Weights of a small GPT-style language model, trained from scratch on English Wikipedia: MLP 1536 tanh GELU, tied embeddings.
Each number is 128 + 32 x the weight over its row's rms, rounded and kept within 0 to 255. Layers, rows and columns count from 0. Numbers have three digits each. The size before them is the row's rms in percent of the matrix's.

# up: layer 19 MLP up, 1536x384, rms 0.115, rows 552-651, columns 64-127
# down: layer 19 MLP down (transposed), 1536x384, rms 0.126, rows 552-651, columns 64-127
up552 101:145202142166138156074153153114143070085116143056163168113165096123143172173137145208178136127193127125130115086091102119115079132152020150144177169121122101172148175132103145147199126154176145
down552 101:134140139103149104192122119126101063096107132112087178098104128096091117124073106106100150190045122115157126160123070098087150073190137131149147104174071079126119171116133102195124109096122117
up553 102:128130189172115149092163180125148104132132147178092201185167114104132070136108082116134045157168047151123143168128107110160135144167114099089035132189091030168120129127205199123107100122142116
down553 105:087108142109159054059126125099150140113125117106118171144154141110140125099125133148128032226082142139110105125099102118173122176147059154136106125040132152083105124136134148143103120148100179
up554 097:131139164120167130125133134151138117103100197129193116167099112138151159124129191137119096151122105159110139116111117126127141064098121034106141195144105122095142143144133168148161145113106115
down554 111:139083043090109078145111114150111137116184135110085182124112147134165145109124092065125116130108132099112143114167104121073179129129121117117131145106139135116036157127084111185079115118102165
up555 096:121150109084066176030158176160098163179169142177130111101213075093154074138089099115087144153086080138179142147135150070120153121136143107132103136103132165091108119152090130133131101070093137
down555 101:105199138095139116059130081127145122060121171170123188113131098113153137146107129087108126154059112169087152062096113129109154123156158105156128100130128122115150152136125152133124114127116126
up556 095:140146117099075138145120103196083181146097128094167111123191159135112058084130144122133130170140091179126124052097118102114133141125111130125133135170145206120131060127106129165079102140125102
down556 099:121127092099054087112105061156117093121117152133189176126167150096153106114100103116159132131112049072175114107176140138097179081153107116150153122142068178177138101082141089168118117114145076
up557 099:165092196169154206156134107130121112141137127169112136085103125182068106056112061104138074160132181153151087114128145143081135078167094134120151199145147118131130115148097193116184153083103115
down557 109:133101131106107146092108161173100093120191113167095171113122190096077105087158128168102148106068172090145079195186138122059137064098165096096144159095109113102115181181114133094127126099117143
up558 096:099112196131128132163173121137155072049146155159165095088099114110115152133134159084097102152180133143121155182142149114171085172133091172155098114138131101077070128214132113134102106111083142
down558 089:144150141115058120088085087146123137052112147147105144121135175137116062120163161112113121126053125143107072113140106164052110188182140129118119161153116161172138132125188108106114152145113123
up559 101:110118135153147154145139100124156141205169070121082111150111078131115209135123138093137111108158139094075117077152127102134134068144112108081102093168081166105145176163154139155109168121133118
down559 082:142140172114152094167148137088093149105119153148110136143150128135091123120196098192158041104078139107095144143150117060113119130127134076079206096184149141148134085152110165105087119089122085
up560 098:137149102134109164143151090162170126146136120130149141162091137144156088101124161148114130144121137139105119172119093139094118146109165117204122094141105136169102131130155128110070118124137120
down560 098:103178147162121129149130177137082099079150024115116145085079095086121140134087059089089120115130121088115139121104199138071164091083176113153086114118134199137118079109131115131100098083102108
up561 094:151152108081144179133138158094124163109149175087081156142173106186137138071108119072148133087121159121122184109109124125155129144140145092108142114137108131127127134147137061174091170056155130
down561 093:107132170134144095110138147155123126124162125136147124167115130067122117128143128162123198114184141109130124139167177145107151163136185123122154132163156124145121169132158151138159121171142116
up562 104:174151145132119174170160123175161107152186107110124098166079164136121145159146072117187117075170095114104160157098108157183187147118138161149090099126117153126108099111091111096097119103122144
down562 100:130182166090076137097076132136155120107132149131139132147165104095098088104101139149113100093119180139100096197092064125106164148131129068126105134047088206196160095141132132077138126160153065
up563 088:108097153092115089137171165098116128128115114157183138115119108090144126121135156165060163132221135078107143115110104146117120102104156204177125129125155117145170085191083166086165105107123104
down563 098:162161095108083143141141128051156124117145117174110061152095172083132134087154057125068119122112129138079102100109121128125111154159110144089122199115135151113065099135162143126160082075070064
up564 092:101140168124137118073167087076154127176138164160135159097114120138163072169105223133136153106146118093112139130103174127206104125158091131114123166095116095099122106119097117115149139085169133
down564 100:114132102140146169091158138117131085108059065143138084113046142135049158134102094157065107092073099131114127119137120094163164126139118108119103138171101087084079142124118097119146050121177137
up565 104:156092192145128143087143091128160120160129194112156175149135147148132141194125168111112118118065096168106155135205149163095115133115104045136163127152112138100079127135097197176133141148089146
down565 108:151142134132163096121137061121152078075126119165137137141128111061112138112124110125160092046126154153054145126143067070127121145120109131167120200097080129102169089064064129148132093102088147
up566 107:156107139170160171181225107159098122164120056155139182153113158137103163200131166141103124090153122122123105177154101098146151115120133139147139227127135133075165096125165076138126128105191161
down566 099:043122161134108137153117148082115139073115172143135108135170174163134127125157137131161122177191129138106166160169187129126068095133086118185093130127111125144134140135145168159152132145112138
up567 102:152071121154126122181150175125133093183153156171218133129091117186155133123083145202191160107120130129108138098132135115100119123123142165139092165174108093132131098098205155148169185127133159
down567 105:147044146121145086105145071147072088117085131087102120052073149134100160167113126150104131154137166154142126128133096162174142129128122120142149101177127098135178088125112101112117086121140094
up568 097:141125104133097149114086114127150112161116116114116103096138055091133118114126110165085134152145184089084124145089066088148146131177141141097120168152099102106094086097078116081145180118155153
down568 094:131117098105122145099133159136146126160170168100090126068123195104161121076123144138118159107151123137170087105088122162144100225087146159088115167081183101102128128119072091140142134164100090
up569 091:127152168098158203148103177114124108151101121069077123085118128102108117157044092117101114123164148093146109112115129136132175091118144112151171111113129064125086132131123112148104133145160168
down569 097:152128120131075090158146128114085039073104167156122103070122076056102107143089133117118122104100092117157110133151156071097145130101115122146138204147119122108154149095134143053118075124071111
up570 109:122078146083130153139088074065144164097114140108096162155125084140087127124118160147148167142142100190128043142116179187124142171143152094113143134115106149145110114137162129138075151099170144
down570 108:118154184084089130150109185154086111123099161102126068054093085156113127147139107137088216124076110090118144107144106157094129139141112080151158109124148101142085159107076111138091163146119174
up571 096:152109131133211131131129094079092107123110057114100141117115102162166192149104155133091109087138041150109123081129060141109142108083159105068124150177154126115119121152139090127089114139072128
down571 104:166075137133169147142108075157065113121146120118103120091105075134135131032169154160118056145133131108107150123082117148126148117162099070192147169161072092115139066164119111158136101116158148
up572 101:141136108171133131197179049131156070147134103127176155074160115106098083148116173113106144201090151094159125118187160086180149142086124126082109110103179066145163090106153095119129087137123120
down572 092:137102132127158077113197105097138177093118077106106120081121202168132079109081134113112194092144107128121121158135144144133119169173110098199142143133109126064127119109118131124087144084145107
up573 110:149130047181144138129094102119159095114137114122175157125100128069141120146139155128123126161110096080092138160117073159132142132097168129117117183125126132126139149099045065133203160095088197
down573 099:144068161148067149130145098121083142151223119127168160098175156108147159142150087151140097117151142058131146114152136100115145097140131168150137121213131150145142045163127161087091138118069061
up574 097:120074136170158119134121170128088071134148122072174089086117087062066105176113120166204079150165170156116155169123128153154135133162150137163170096121158108131084111130159109158125123130125143
down574 089:103079093174124162169131101146121130113145137058159118154147156139093103056119151094147118139125123116170077172107088128050131167116148114093042090130112124144114077107151206128074164121126093
up575 094:138134143133126161060145135144111198102139079110120142150166053147115170114103105117128147148129144090139120127156122131111134092150135093094089091171097086113145136160142176098062204195100094
down575 101:128129096143092132103148064161182083143085125094086086097170117108132162076100088119106113182147139168128120073092063110117066123167109119131130143160130159095164095113091114101138090094110110
up576 096:152135176098105123123141125146174175111103103103135120186138105141169104079140127111130140147086102172139121120124132109137124134158089096122137138133117128132165154149134128158142160047088075
down576 097:101169132125091095086097145114149110038137083097078107110143124074100182099160076160128163103121114127098109129091105157092140170141124167133130119132117109092119183103113097111152170157145134
up577 099:130174138137130143156103148159038153107114130153165105201171142143131160132077162117122083079220169075122098069178156111098130127143110106102139146172151142154124185118120131175150146191171104
down577 094:117120092143068110083163118066096139098115151128137092087141135054128141114094134191113011051169132110100147173117130117155116167118159132072142200098112126069150139116092099103136137118100129
up578 093:141115154141106088101129112189115106111082133173148146125159151115114137096130110172094175113105144114163154080110109113049216127164060136118089139123106127121174124130127160103153113198076140
down578 101:134153128126129123073135146095158126120178140156146127117187094132082146152165171102126185143119061087158131123151119117135118154169056162168151140135174121186115140120114109125136128120123131
up579 096:072072104199097111161107186134136110131148136130196129147130109185153126146105109159129124128133154189119131206107190080140118095116128106131125137177176114133127182162150145131182151075135174
down579 101:095141077130128057134049120162110097130096187171139099136139145149128161128127072108155093085095121090127105140159180106123193112138072089161128095086125133062174090144150087102110057081139080
up580 107:159065153138155117178169127100117111109113157172162112148102112129115170131115115128129173124068133159094114104114136104113053101106110160131103160091126146139123137125129113153151168143132140
down580 103:110114106168147114181154138122103100123094164108137127107076112142156140155188117124099180176124126092103132136150087146149126072107135110102104168145140129141128142114105144130133139074106125
up581 099:117170116153154163080182093109138115114170179153156111145162121157161103078129111072136140077135105153162084153166109161145125192100192138110116158153099101092147118131164121152132124121133140
down581 094:129083133122133141161079198070089100148126145128142099091110125135095163150139095211092113150130090142079156094151129155139116095088110092168177087120132121152131154152147157118124120057091133
up582 111:145142117125157095159103221112121148116173135157105118118103067169136141115162133130057117114113087084115118093140165089101149101138074142192094158148143117122087177111111109173125147071113051
down582 102:144102155153113107105089140113099145131155154073093090134160057109106154086139118139115180132156156132105085131124119186110123101126120096096154068107157135153170118114082119094125184094103122
up583 099:100166115134121105151126133116109111157109203119111113152113094145104131098132094150133109155120111150120130102180144113138124150137126211124144126104147105114112154101132052097147138096094160
down583 110:136110149125118170080101112120129117164135084158123140078099162140104108109115099137163146119145098144127105115125184142162127178114161115112127123027097145122078104109171079136111143154155108
up584 097:083085104114133111108136124065128145167110057118164116119166137168209153087097035150082095173091108145098180095084093101133159105132089160079159091115152134131133146158108070111134135133113145
down584 100:130099093061086157139169099132123119149170102119124149133108110094103175117149105118133182123130131168146074151125127124112114110102086102142176130109089132126136102136056128107092127096113148
up585 111:092120130111107159099124112130141131142061142188128191149164145100160072111140157121061107064119105122125123078098049117132114112178121133068083123087165088141099071131101183174122129184072151
down585 106:129131155107119128139076158114141129120143103148123156098130111159199143091136135178117091147127219101098143134147111073111162110142095135139106131077090120143096111109162166131125223125137143
up586 091:122169162124136114157155096158134139155143110144154092150107108123152132111118121137176121123163183133071143078108073108140120108127134149103082094165153155147145185120156122145111101089131164
down586 093:138156091117088061160131146139085134088080125129101132151156089167084109118080152128087155091141064169152142125107092191114087124069107136149159179078140128082096119086125175093107124064115065
up587 101:130130141038128123110054096115126090104132151109161111130152099151147154207149102128169141161107119117123109154066134103135108166053118115133147115101095097158150144099151110132085156132107118
down587 103:120134147130058081081146087131111150060095099184109126087093172174126143127139135103104168148174125112129167103128122160125129151154175070118115102137099129126115177171078123115114076092083143
up588 108:130152103121112058126160125124133105076158079128151133127125169136100156187096155124101163158206108103148136139137081148128124107137068139184154126102153160155071231141137105164150179146133151
down588 102:159141116119094122144116128143128148121144117129111149084120105085100098095131125126089129127088067106131187085122133085139118149214022079142110122125113121099183170132103186104159059132131150
up589 100:122144132125128072092089163174128141117166114127162129140143049199192115125132160069081066123184109115154187086114143159163090103132132123089132177187114083125173164120154191125097161119140129
down589 107:100189106114168077130131122117070082097124113147164123106106081092116113089133114102065091123133200143135136110164056189080118181156110203127141121124106114095161145151133142116095115159143135
up590 099:149095192126136129154211105058149129093081165094189108148114089064139151117137138114085130167104138149132147103148178181161125119155064195153112152152136126139129146155076138126136116127138116
down590 114:133089128122142122171134034103140111112142139092091103074127162110122179135098082127095146108149129101169153130126094131155117100116076125164112174098150116102119102178052096103111149087144134
up591 090:143143100148146120121120071091095105126140159090094131103110142058120103098150125144072182119172130111110122153145137098116109101165112133136129139053120168105116121117118135137126112065140138
down591 094:100158180092093090042175149109142079074120117091141124120124092127155140127097152137125118123078149113097121091118108125155125147100123092103112150122112133125140119157139056067152102183109083
up592 094:123146124176155122168128090206145088119130103140155164084155120100104123118121094130087141120151146154072135139069133065105102087091077139150084097126132115120085145062119156197117115101078093
down592 103:145134121119121159165136149108095122163123111118138144124090057148112118146142142144125129136172125120135100097152114135177098083142166106146125066101132117084071112148119159107155147082147139
up593 088:072193127118077125162224148097161174117118160131140133138172108141087087115153085096141114106158086056149126136139113116114155112075158167150177096161110113131140219174111075135084155130122081
down593 085:182158090129155173090153125120089093096117108138072159103126151105140153163156149099153168120168148137124184159086137108167137149067090110187142115086184105069121027147080100124080093140179137
up594 097:130089134129138154109165152140096096133119108146049139115141153145146104150148157135066161129129130148101148108147195138142163111130144157116139115139126096076148125174113135167140124129131183
down594 101:172136141068149156105116125162103123140113124134084097119117156122105116130113092140132087133094141121140098171107081077096173136085078210089156102122139130117104147118120183114148130130151103
up595 097:145133106114106166144068120152107163175209102161138151161064150110083111143114139112146103129082132136148071117170140082138050108105115129102138143143131164129108157106119076160119116062109142
down595 091:180158153062158137110155135044127132134131141126111031090106135054136129115148142162074117130126113117055129080091071087111083134160133091083077097119138153109115104139138094112090129142078074
up596 091:157115164125124102120120135087103139134150143163138112125151154144096100125129146127087152141086094135162185140119197173137119144208139068174150062180111104153088110127125138149098185086071109
down596 094:102093075111090106095124170116110156102089117154115139085101099138144172095085081109110119074138112116098064120093095117085192094119089102159192087171117096093103050145067096098145064094129088
up597 102:136135125134164114150128180134139185131143127102161155207072236141146157071121103114128161153167167136139127134115134132193100150116152126128105159109125116088085116157136133083103166165154159
down597 097:101206071136080180106130145114086102155092093093087102121111135166114160115124085153127166139114078148114170152103102157126094106110119105120087129096127150143116075160115085137188156080103152
up598 093:122105092100192093111127124122155139133126191132116166156077146061128128065110142102079089122120079137127135180086152118112143136119121101143098096168135180166124171153159125234112123148180190
down598 110:122124154088165098118122143138109137160137062091086131103141108144107154118050183117084164098142129098122132158129119130199155111143097170160157103111022095081191127107143117178131120109089143
up599 094:095124143146136204148085109101128099141111043172107145092117092104130126073079162145120144109118184173119103115145192111127087156094151136179155159190123121116159124126072172106105218157124134
down599 110:093202096166119067106129135095138141101108149126126124141098098084157118161122104102119120128091114169107108082119110060073130147156089134125097152101089101080102163140110138099102081103079065
up600 100:103183161108161104120126085151143119151147154112169145158182158169192130077125176111111108152155124119113186133139114145119081076170191134121171127174134167159038141120128124098134148205121132
down600 102:134111112151115097087103140042122165124133193130153160121111138135172139143129119090098105131113106071099121141190099090094127129103098133161129128125130170091109171082121120142108130123144138
up601 093:155070115137119130133129123229090181139154146068122090195150108145116125140139140132135126117209119106147147074097185128150161169159121145106151115097072183171131080112160116125150123105164102
down601 094:110151206120065087122149131109147109153150118154163143143062171120062123071136120144102040123107072119179132106163155096149111130126108122122126102087147110107078150162082115130112149158104130
up602 100:171150123143181123099148134124107187131112054068110199151114089132060106106109123116118161122134156099132157101128119102116129128123099133125114069148102124138135123106196090183108123133074090
down602 097:194110132115072162128085101120157115132117140102120123107143121087133149137128119108148120095105095114111082099137082095079109090132157113106168085154149113143130143115086118103133118127123141
up603 094:178129074142079111140096131122102072187094105119164130095151123165083113114152106138109104108179100131127177140109108155158102114137129095077151040108108101110168108178182099125149129167167176
down603 093:125156110167141084100209131088131123130182155165091117106169089125126087105151079141046114111162083159159166121165077103091105212118133141114178148109114118129114110109172035111109127119146170
up604 100:118089095191137096192127126170135165127196148122167151087122190044096088155140098106100165130060081141144131094161104140169196104109194140151082107119104188132105139165055124120163198136104107
down604 103:118082118188134071138103163151087093115084125168132194094134095108201135129103140100141172141199069127109106081114121233076123188103122129117129128165104143139137084123045143146122173140149085
up605 104:086132175149111102136134136114089156104090097108090132160100126117137134208190121081113117179184114156158070117111078170084122110128128166080158110115158094127118134121115136090198177074149174
down605 091:154145068145135164076186127075109156101109136172112165113198110101097091052063162097107055131082128143100148113131095125120086170146120122109054083198149152129114201141118077151118065103120149
up606 097:153114117179222115175125114191205155199103100154104086086163139154192122097109155116133147088140130145101098065150120120187100073140175067146046121122136136151045158120126133136089118115159157
down606 107:123201152131095126095083109125126139102119137131111135103137078153116165111163083140180138112097119132162141114141157145156172078127091104140084082150132125121111083162159112128158123131133117
up607 099:064157225086129178123132155121093140121146129164160152129129133116168068137199124144086113148099062170090119116137159114153075098102097061116096102086120144160140124144100126135089140091121078
down607 094:156183151131140075105145087131160134074162161130120145153184141056158104096147150124133155118102163122110149131118114113140102125136134066139113093143119113135184183136172167108157151128196116
up608 095:158122072120161138118176099122102157092158184099139163137160106120177165103097110147034116170149145063107127136102098191170185144118176160040147125157133171117118109151073146049141098167143095
down608 093:134131096134089116106077076132112102101080092112062042124132134121074141101140090080115097106125118131151137138113168114107155071161174175101069162101120111083061129135130159160151188130148094
up609 105:192137101154134122154191117206085105131175128141093132132139141084140119125144193118117085124146126207111152114129116116138093109129192179129163171117089165054120158153160104138211150167160116
down609 103:078194155126116073186126113096089131094122156151075098106125129119089113114134134088142099164086117114144153124123112156112169073117082134076105195152083092117158126050111109101101120089162113
up610 094:156111132181107137150101084077118091099145136116149173092090171096200146130152128080191129209153123138052176097118121163130152138169144102125126120137111162140117163137095134119106125114135136
down610 099:108108069107110110136138162113113111066071123126137083147105124103153101133107121195088146152141157140149089105068068080091129141099071182126123128103165112119124208138069116120166132155098089
up611 089:120141137156152140102103121154093143090171100142117114100142139130127171131094136125083076116122111155112145146132097104168192118107136162111066136102130155088122180127157126176114206118152128
down611 092:125093086110089107134119181157176056157049120145112109128113120119152098173114109133120083108127140148083091104106089105092121183091092112136107131112079145160078116060143136120116096087126116
up612 107:142104111081132146131160163133129085136116140109115111100149105171101142113111086166169154106132168109158154143139125196107135070100203115152133098129108161136083066055151107164161100120200130
down612 113:136137154074143114105140093124098118089109026155133161163102164108180114111089103094100152104175132101152145137176128148084153133065116123079103133144178125090132097184149156059106052172153098
up613 099:158109147100116155114126113088128147075116150082139148143149124126111112134163160166122164050167105114132135161081098155146156092129122130251144100111084070184174152118113090074138146165065092
down613 106:122117135178097085162193131155164115079101136140112153094101136108139157068115134110173179102147139121081159102145158142104107143104160134107120136102112125145078190137089125104162153150078062
up614 088:100097142163052159098112069115140146149116162125148122118155162168185098150112139134151129123114075096144106140123159118183102102165135118155087152143117162098148138157143143139144100102107154
down614 102:123207134129106081159090090098148104093092146164141132164139123126109064086122109106147181119107089121154087069120080200142132127124105094097116106033084084081154140141141130126102139086123119
up615 096:150115119120151140123111112113150063201096137116126097096130105127107144175172139134174119058105111167131105120161131145136105114120089136074123120125123162137113129166111126150099169188148137
down615 095:118094108117097125169141180113120116090097107118170143180101184108136132088186153138134192080141085110150117135139142004106125125107121091143117045151203145136090090101118087127126089125056127
up616 089:117111166148147133154075169141109055113163122139162083138107162137103120162186111131130177096152176091119072189117177096111210128077112095167140059129156092096088117206120164074148098110165151
down616 101:104137114102124121082147110101130138136087131134060139080131121122077156099124096122135149059104105061111095115120122132114150149143079136153104118088061054114128084149111124092119125136119088
up617 102:137165144091069134135153116129148093141159190165111100167170137135162207163145182128137117153131151117220085143057118109113134122154102059131114129112135137070080097120165164076146120111132130
down617 101:086167095151122112057136109158138126098130149087038054118125165115108119106122085105099120171129118093116108094141119145149128103169141107121187151094156078119191121124115099090165171133110132
up618 103:153148134044125115120100159094160082097155133154113134160163066112110148095116143190088088140121109142171071130118179141148081049106156118102139174165125144115073160187103166090163105173180086
down618 102:118083094135093091121143083069105110110111151158111160140084101099147145165147098130090146144174126105096088107148120132131152132068098096147151099103092099104101150114144148166125055136118104
up619 108:112151105151133178117130161096122129127157147139100133151084155068167105136101032123141144089189067150096138135162117136123124136149180142091171108138138101159196117131162121148055154153095129
down619 104:107078098135125122109058133124134100089100119141124150120136122154074132077129145107114034130112138126154126105098115118108159137124074164125139105153091122157101099160135106119171148156112182
up620 092:045172118113086103122167140154166156190166154184169110082104176110115153115125116170097127147160065167123072132124098103124097097168161122154125120176136181157081174163091080102181149105193105
down620 086:145117129165121144155125129152088117125088143078117145166097202145083139073098112119136118127144124115167045113138145132130135164110130114122161096133174142108138127126145156090116122083108092
up621 098:165147079114134134216156157115122110089107092122121148114086180110140147148109150195130149173135082158140140122171113127175153133128142193147141098119070129131174123110078136177148161110143181
down621 101:096127139199146129118182169077178124072116138183178055129190085096093115171124129111120198122156038152131084102115111098116197135160118130153096099116158140161133096107172130182106082112128183
up622 094:035097176079094136099146132139110133123111070121159175118147105111093121072147144147131099130146117160127112185171091168153182103109138060127112111158161130035170110144118127151070141127121165
down622 094:155130118148121119151126143114151149104166092101114090145139150185121176095146159136070106071134110109127112084134087168109157197114106155118157131107131095089129083200100066116132174085120148
up623 100:137131098088150131131094116073078180181174178140132130123114175126128136109097105128075135124141096131103182160181139203134141099148159157144089148151141097132184142158073095155121068192180097
down623 109:105139177120152093083145117136085094145129151135171197084156179127083133142095083146110116099148117023103098108122131108130111102113067096155162182107127163173135063111072088140151153113091128
up624 120:110142141100056101118079092168148173084127135198060136149147154126048139190184119154109113109101076108197137073121150179129065089155130121115109137182123152150147110128153124165116123119115153
down624 103:164101053094111067133117133101086155123069072181100145185080139185084166141077126103124053111119150156145148154136136034120160108124078148143129141105098139147109105155146173126107130133156051
up625 094:178138136133148152158135056117107125102108165126100123150125166177087134156089116095138163136079143097106140149140141123093071148128132177172097131156113102133088170067134135189117150114141124
down625 102:150120192115156058104127088149101093154063132064185112092131125118080177093158127148154152089127121063080096167092149143158139129119167074177158143053141119129120118114152084107123108101154141
up626 099:151124168114032118160116069135187112126122114124149086160146194134179156121163180153172178175108146109119180163145123148117108172121142162085073146112135141219108090151077145129086076189138091
down626 101:139099102125150089144114119087163129101099117112129149154099142151104137082084117097119109124039112165126092167119111106155156126166162135106115093149111136085122158099150130212118161108125099
up627 092:135111182152154140091129127174126125087127111103121126086089138113103128162105068103158151089120062111125160171106106104166174144110144136125149126121208105109129139141116117171203110178086121
down627 105:099119133125117108057123122073122089123078151088100082086103147112111100125095096110078146165112103056189073093141079160126117123089099113142138134099149092037088104107144102120131094071139078
up628 085:135135136160075206170119104101122084128189164176143080115108189101128088129139169226114135092156175166105139155098163099119126078132102129132106195141135087068154171103139154139121156182123123
down628 095:146146148112083131123119130097103126081128118108154140098112190121093090124100107141149126116140131124130154126173128146052101181071144138181144144080186045104149115185150097099093141208123106
up629 100:182149079129140095119140063167115128135123153150105113175162137117117080123102089135159116141140133102158115162120142160159109113133150162134102154138104125181148140173183188138143161164116146
down629 101:063123138122148138156106121164089142062126140116142132150069135113104104124098057137084085087136119102187110092097130126137126150165178142179131137160156124150115092128108169079113088132202136
up630 085:108103145172054141146130128139120141136122145128129110110098129128093143137130111118048152094089119170197115096161146119131096108108137086144181195078180172116121182120126102129159153096153148
down630 102:107132164096122051065127135073104162136126134148085149162108104061155156096109115112123114113118107082101062136180105090169108152045090171167136098057088092105150122082153099122114163131094087
up631 087:187112164157140149090116140109080176146185255113165101151129142102174114215106128125133201151142182097137176139067107065141172154136136122167149112108144163074144175112141103146128081123129118
down631 094:128157129129095107097079102130144138112116126128103113065135111099155125118146119159098174085120123096175140125159127115087089155085102124161127125105194125135121084099216116097148122119138101
up632 092:163108156153053054062101159112128107156087107106122136139092233101162055158132113144128110077177115083129150151151150120142173127078161109128113120094100097116166241084100104149151103070166153
down632 100:076110136129134101070097092155190157103091069086094071164142166165127161120081119111071129079134098117131095182158098133072098120101114158052102145110181103123098044108157106115156116090089119
up633 131:069104114167101113127124123123094147144163140099152097080193141128160151146115135173094161136134180178117108132112120172146132179116162127156065123137086128126116120201164161067118144120091147
down633 097:079030182165141157078111084103147061165125085134102091109122084117181147131113113088125106128111159147145146111115153147109065186077097157084094145181112166116099082107031150085106100088108151
up634 103:157134113167118170145139168158148088071136071147131110098132118148087103109107117166102156135097073129131105111146101178104083161078151173115076120108110176134183107116161178134160207158209162
down634 099:133125080073117070112141147107119087123158119120079065069164113102203144120152132115099173105144098082145135086137151131159137127142133022093108131107132124133060110126170104082121115133125041
up635 089:125149137107126142147094171100116159132144127053125173136142113118180147122142156165169154181148077146115145178109124165167096104084176128133150123159166202183152139118133119153161162124095125
down635 090:144161149194142111126150108092174101142144124123128135096088110173157206091197175088099190146164150104117127108097134099070140069215100094197124157084157099113125078170145113126044126073099123
up636 097:108198116081065152151159081102168216079121125147139110182154116130079135213090150141122163130160070139117157078183107133129091118157132089157128116181187099159095079107099067097166174147125070
down636 096:166149155162167104149179131122107159158092143169180056076147126073165175124069095175089109138134108145136140113145126115098175133088103143142140102058133020135166105107135136163086110065161130
up637 088:129150114137107094121155131143147121111130141101134102120125138116139138097160158129047145073097145101137165125178130142086106109113121121123136099121146139063100108161192136190096140089091117
down637 092:107111144155127079148137110050128105147137165134055176135129147121141111105116101114065189096089165137125084096094152134119131184129148124098143171106089099083116109123099095084103149139107082
up638 093:175131128123116151120083160143144135123146121085150190113132119094112152103108105116164114096087195108136089077140127073160101095154120163122139131173131184096131160141158099173166129144113057
down638 096:137101138194147099106082122124118151081092179157114172073078105084078087053120148173098136142080100099125138178089142093108112146062094129115134193142113104116093133133143122122093144127101142
up639 098:157110113117106103152173137097115127122190115200185140138147157140139134090147097133145142159124128165117169130096133156138111156080124107129122126115144064150061114163126122096178184112117109
down639 099:179110083118097133081126065100182119098140134118093102099156059109144084081095123108137099116094128120178155113100102084051144103114153145145114159074130108058104154121137132179109125170146164
up640 108:083103072110050115110184117119177156105126129070118143138111120029108138120134159131130116153139173150125115095149137194082147106113148152088104089125150170161076078126171080107022138140107094
down640 099:145181188117115094121101122149077091079165138150184098070058163095145075118136104121141123137104090079156093143168153080118094106135163152225115108112142156146087118135136110209165143084200154
up641 093:160105120138114151130094108106121158134177142118165176138133111142122101118144165137115103098037106154139121193096127130109144098160147086154136139094106115113059148166168102120102167070116130
down641 098:114127139087066126131127107090087148112086207146081098088162126151171160153049115089100084147131118147120111128150090116131066134080116159142129101157100058160129102165129069088113088169113135
up642 102:137178124136090136164122124066161092158171185162099104083068118101090115146111147057153152113149149128135160098113085106111149128096199152155113122150083088174137154160157111113170111122202141
down642 111:171145138165171102087096093054140088143132110174138152193119112155135124100153104078072163095115118187088130093127102124158045129108078140141134107085137101097138105107108109116103077113094097
up643 088:145225088102141101123180129148133176145115169107168153088078143155060141140150129103116117133208147141139087121132133172130095103104149111075146144122120109189221149170110101160173074107148118
down643 100:117155143121073066147117129151145099122133150164086108085118072128117136080123094057129123076094153153126143176162152098154136102132108169131134117078113171160148084102048105114045175116097117
up644 096:148134127142065135147102151136138077140120154176122103171130140111118125172109145162158152098139146115155146144090127137150070094163136149064111167210108104147060129151109084139149111173140136
down644 098:116093106070125184123149144146187126101149202086132154124163117104093153127074134129140165133138145140148145175082139120196166106158118102195131118062080125131103186127113109156123161132110121
up645 103:180079119130186114120140072082119076133137115143132130125120180179117136146109140119171095153176155057134193089179080129155037110084120131127120154101130118124123123146140086125061095126142158
down645 103:156075080089132112160101178176165118095118110100119155129106126119148138163173124164137181087155102063150107176101111118098124162115110056100128112136119139121105107168053137134123098137146159
up646 103:126093136165116128108082158109100163186092115075116097109126180092126164170156108090124096164129125138143119094127081080062102159117144090102107148090134120170119086082116135110131144112139098
down646 103:124144121182085128079093131110133132130137122133131142132116146122119166083079144137075118117143158189156161079177066129124182165112109079143123132073141153082126176125108102146118105146115115
up647 097:111139171092130143180170107096090148082168091184110127096125128107095166070147105151122113167098085156138147077124141134139135145115177125174132087161097120131183130149166138156185151095116066
down647 097:136147138148076117157132145133104147098179118139085068169078145131092080138155051126091173065138121179103058089125171170113070149138080130091116068099103092070107103145155078111107141146154136
up648 108:124154157176097141117105125152134118104138089104168134109140132118130184159151132094153165106101174084162131137137137139081134111122163113154156143102135166094151082103143073188116141119122126
down648 110:086119135159076156096151166060080135128131132103096149133142095086125161105125134119069159159109171092125113219126158136107140071109119141140103150069039103086106131142106145059121106127109094
up649 104:065134078069165092172125150119167203110064179191138128122061074101145084144077116172131130059154159109235157162193192151143134134124151136168131081163150145122146142076100144102091168151121131
down649 102:121102145095125127127148106126088128129090097077117147130106029156079119127114088119150205191126101117097117138110070105115163112110101152137139058105111092113112130175154093128114122111124137
up650 092:114124056134114083159155091141150199107139132111096167110112128070129163142089150103112123146159132095125159092115119153094104126094103088111137128091061145123080158106099148136156110115118074
down650 100:172134094138127145151116156096173107104120123111122175117171161174105165139156125104080121104111131114119061111160139181118118164106154150165097163150191128093118136128137106155126170074115190
up651 104:123156128112152108146132131115129153098095132130085143148120095123188139088089147164132088107114119163094085111148116120154028161128151102045095080184118112160194119090124099112117130155146138
down651 114:134130114107103142108098109165085084145096117099144144086107170086099150097141161115154126115126095135129127141103143058136108103147125089133100149148127139154111140134078064129103136118115105